Weights of a small transformer language model.
Size: 12 layers, width 256, 6 heads of 64 (1 for keys and values), MLP 512 SwiGLU, vocabulary 512, 7.61M parameters.
Architecture: rotary positions, tied embeddings.
Each number is 128 + 32 x the weight over its row's rms, rounded and kept within 0 to 255. Layers, rows and columns count from 0. Numbers have three digits each. The size before them is the row's rms in percent of the matrix's.

# down: layer 4 MLP down (transposed), 512x256, rms 0.0478, rows 491-511, columns 0-63
# gate: layer 4 MLP gate, 512x256, rms 0.0478, rows 492-511, columns 0-63
# up: layer 4 MLP up, 512x256, rms 0.0477, rows 492-511, columns 0-63
down491 106:146177126128191093225105160125131126175072154201119097106107142167095150165134117101144095065138170120168114149091116115099135166114171123156147103155148119121121160146141112121157127130129131
gate492 105:153095144160097106109135108137168107159143096128127099189123059121133161139172052095117150126029058113121096169077177089101048154070069132187145196090183132113081146176160107128119091097091155
up492 098:092152167127140080101170111133101161123180156157101133168100093110099094081173133188109122197156172109146176148058147080122103118103110162116152167107050183072053139173056176145229111104128121
down492 104:137131131154139058156113191127106116136142124076182183097114193090102108112096124173174153147137123200175148163106076134152106133126148125112054114163114105154197111135119114150090128131084088
gate493 105:120189106096134095141064144133153121110133108147178092090166179067142081142147100158106130133104139166144121151157154070141134093124115139087152135174123098152134175121134066188093117124101130
up493 098:113179108157098167134132127152108123160133070132137086173108131113161138126102110182202122120097168100128094115106166100104084108120119182130169161150187184113110128084099113135178125144112087
down493 101:110073108135086134133127069135162171163092083143109165117114099163119128151111125120145175087117123129194151148045146133145143135113126087177082142126102130088105116111155093106133108098127105
gate494 106:170126134090123139118086118146119154168147149149161101155139144146136117144074067131134128143084105170133124099111170151141140167117155129016066162136172089113144111135100137104117099130138091
up494 100:142131122092152136103123123116136088152137123146144106142078166152142160098167140138157109099141150093127108121149175145106155125112145046156155122152186152105202156117102152200083106114113069
down494 101:135143140112100156178139146132159151129101113140118130172140149079152125130166171158120097129144119124093080148114114115141100111110136116169136114073135156134125158159110127119073100153119091
gate495 101:134125178118133109075141167127072181132138122113096070176110121100114087154174165161153144066130097091134174195111067117161093077106143105132130130137095112131119130127222106119156121156156163
up495 100:074160134118111126146126132114126211152152121116112167169128140133112162152125081120118115096147162114057137127163105142062118109198062062131069143186172139135173151140159117111157150072153171
down495 105:152126129122091133146109176098091131160143202128121146139143150145090145097141131208125107106076131139170163123088120161144147071147076052130112160128156121159122171104158135092147093121014156
gate496 099:164185070093195182088111168104170081135058113081103123174156172112150129115133167146081140105130098164125128161152153122129143151128089124099146121142128138171161134199171168106096178148118126
up496 099:084089136109074059126125165123180101149074134167085119146169187107095172112113090128139094106126189159140135195147167064137139146106100124116131060141101091165123153106146143126105111138141128
down496 100:182103181182112076105160137063124139101131116121112123106153144118160123106132138184141120125163092109136070105142110125119118077053113148133105151113161141148154127085157069184118198134111161
gate497 095:196165089088052150087083109192096082164124101150070154136113071100096130122124142135084133037155153101154117137129175126077132158152168148177179164179185131166138154177176109158122100133190126
up497 097:089068131116133112136190082151169116118153104142137151113132129150110143102138151150142138146168134143151133096063133149064084118097155145102111143063136091166159147100077083104161131151160156
down497 097:186134157087127141171114165066103100120135115165095131129061143146136111136188105098118085113125142069097115108148140127112194138124080106100143142144101188086097129174114124131152158089093119
gate498 100:089115148178087149072166195110181156154169160138152078112148124137094188143164123130126106074124097139166088124115113186075087138164151141109133144082133165123072152195129085103120116076196084
up498 095:079118117173127137088076146135163133162191201144117110130083058129132192140134102189120143101116129191125118146163099134122135073114142047154165121171114159130118171127175166055148109125095184
down498 100:181185088098130099092108139134118110087079131105127109170143152152143082111142138082152092162129124052062165153096097088102105172112170191097178108103106129083137165108132161170140135148124122
gate499 101:141107159130096174165147112084159122097131099135138140137115085138120150116122051131111118148121194110160129160096131142139147089090110056117118148138106123128128166057164161100088156159142139
up499 103:142193107173112100131104164137130165139119095178110127112123141183173116122137151114125150076089078108156181168039134115140183097109144163142112116190080123153196104088120151140103095114124114
down499 099:150082119160219155142113110094110111071161134121052133139125142118122081145122108139113159170076101120154142090131121137134075130086110134108187169112090121149061200084108100076157108169172159
gate500 105:135179142124133123097111185119172122153115169135104110085095150102093146080116134142135083208102160088097150145112171195097117126087153093153103118115108124134058114166152108139185186102156112
up500 102:149145111134182164190109151145138183097178122207123141063094121088118086064115078157087151107140154128094127094156146098145090116160067096137181116100121078083155121109145086116108143123115165
down500 100:117111116180145112132155196098076095080137184111089136166097125111137138155104131100159139149103148054150130144144148174190175095058150121121135081124115110162084197132114120128129171087098130
gate501 097:086132052120136132121143096117115121132095071139083081144167118160139133129154167078098115141114082116101188136159145135123134043133101126109086147156128111085102114192055091102123126111138102
up501 101:120139105104112110050154161140122137170125136134142200174140125124113041098146060127159190074090131112168129120136097143096132114118172175134172178123105209100126099135128158165181136150109129
down501 098:166186135131159070172081083150116113094105058112132096113142122119123131206135145113091090149108107150079115116090156136149097129202143098116139068105165111109138129074065149137181136115141175
gate502 106:139106125113110104107118137107211135127137093180126162087137099125118087107147161106133152110186133118132104099169181146125099152136112147121162111141084089067112189112133079120131063099088143
up502 095:158153103183110113069131152152087156177094123155170085122143110090087113096141148164082126080140105177133101106094136085101116135121095115119125135089153127090109118110084127163161123143105088
down502 103:161183119064089112083170123150122135091159113177124154102104117101148130098119175170134144091182165113107157111111112155115051136177140125139141121119064087078100130118088094143134124099068105
gate503 100:161065068120116091107160149148163122096133107077150095163159169183117160100125124071104148134080088154170167111175144082153143128148199126104095101069176221137138180132134117144190200180108147
up503 096:054119173145119151128123109130136161104109173166174136162167105074123089179096084069190155142158094081114152119137082127135130164085138155139146096156147131094165085142083061139086072076154116
down503 098:114155114154108099112124191102142132122110120127061139181136152091124099143156129144075097205088084154169123149108127142112160147154095123088191119121147215092178186059127099111152142109110072
gate504 100:172071133122109182140177144163117108119181151107153125170151152142125169137153145138129180104110041134139162142160145092134118115108135072089129128097112129154137107177093095137156145172169110
up504 102:121117120157100125116118088130100103102117123094082149127112095131160159085105107151113071079132147159073091139103107092113143117121108095123134137101152178078026152073156104128158079103080078
down504 105:146153082071173138119159115148107148099097189034145114195121171123148116162081151138106141147132112157123125148145130139131113124123143131117144094174063106153170135149114176163145106179130097
gate505 105:094177151102132134118109130140094129126184124088091122117134155141141126160143160073164136071101124066196137085149118170113064125129100126140107149108125117136099127067128148105175128137135159
up505 095:084160101127129143105173113122062135079079122166168124119164134155095141106129159125161038128101160145144069164158148115079141131106120112124176168150103076114146099195081082178147130143124153
down505 101:139051143061127097109127223179119108142148113092095129133185142099152137145159209150155122082127107102168101108152117163134093141209126101146112129152117082143133137127117128075144121165137170
gate506 104:136155151099164161181161102158077095135063082081151129070104122083116067088126201114093084108129117141130084139198072155155143084066111146118092157165167115119088167083153177141093141123181114
up506 100:183129092085133184175132106156102109141110150118120125122113099086080165142118139063080179128142116159157148114156057151113157124114092103091089169106116111135107177110098172091110141117158069
down506 098:139144136104072140099141157073150133099100134140097118139210132184168132085099165131134144127091143151088108144113156130131139125151083126151143187210107154122155124093085115123146128095070174
gate507 102:147135136164083141159115171083116070175148127129166074148193077151148179050100153171143089123139121097130156099121166173107129142105139159117148141107166170127136172161158138145099126180105139
up507 100:141191111166165131163159079145152122128169101123158136131119102163086117153166104159123086136077143112096163169058135183099102093116107171147161168141129165174108118102104154142106084113150124
down507 101:124140135119179085128082142146150123173145120105109159140155149162123153131110077152143121099100143161159087126161125118124156121161137107133089134134115113146138148089136154130212063150212135
gate508 096:109118139078110115101162133098155118129070135118141166124173166140091084119148081141069163165124130123151123121144068106130072100132164128119180096110093140080150166183105198153109104174144100
up508 097:117101128189095088089110115142095132084163080167138149108140099129087101053146097174093157120099145133154080110137091182091116166113209164128108127124091138104198117122095134114117172125163069
down508 096:109105132092121151159093140107140092111088157134128153147134102092130186072155149139153126181129148121129147104145093108107106117161112118088177093076129128182068135132183105173132137078165147
gate509 103:171147109159131150164110126129122125072154108073150126109090104066122176104099114159105061152102128125145097136157152078173120103100137121110141187189089090158148106147121182103145102158170096
up509 102:114125151138122114148092123131124060143124146103135089164155135158128131124104167143103171139144141107093121086139164145128120202112108168135139134117110096072122037158073110088136077144146129
down509 103:133067108134108148140071161097101144136092156093056172142140115099104112152135112135202117066118095170154189102121120134162098104126130081134150141115128185128113158142113185149098137165110108
gate510 101:157164139104167147156140207169143125106192172084112138102140179141111146071099108088123119235126126114111179073160165124143128123144143170168122111088142045048145120113157108132118118112094108
up510 098:149093127115068119151174167150112138192128175119101119136160168170121161085143090163155120151149112115182097080186114117084142104100124163128116163201155139058122151099114089095117118101175181
down510 101:114151123152065096111135157161156143164084090065089087097174105121197092143115108165097125153116079182130129108076157136148130080110158102136077160163126087210114135118137136135131051176169158
gate511 097:157122154104131121148182148125122129120127174193066157106130156132176130144157092110147035187106145127183147121157162150112117127096115124110156174148115190108198099065164111107120111138158120
up511 100:164137105105158154088135082179163089102159091190103169144127133148208105102115064161142176126149141112151077112074129163145087113111128126107134107113074057143081142131139117105125121123122150
down511 097:154091114124125117107140131205106047134135142119146084108110169173125167151198107070083106133116142111109152124121143096120129122106156072139141150111139218109127136121117147126090125119160122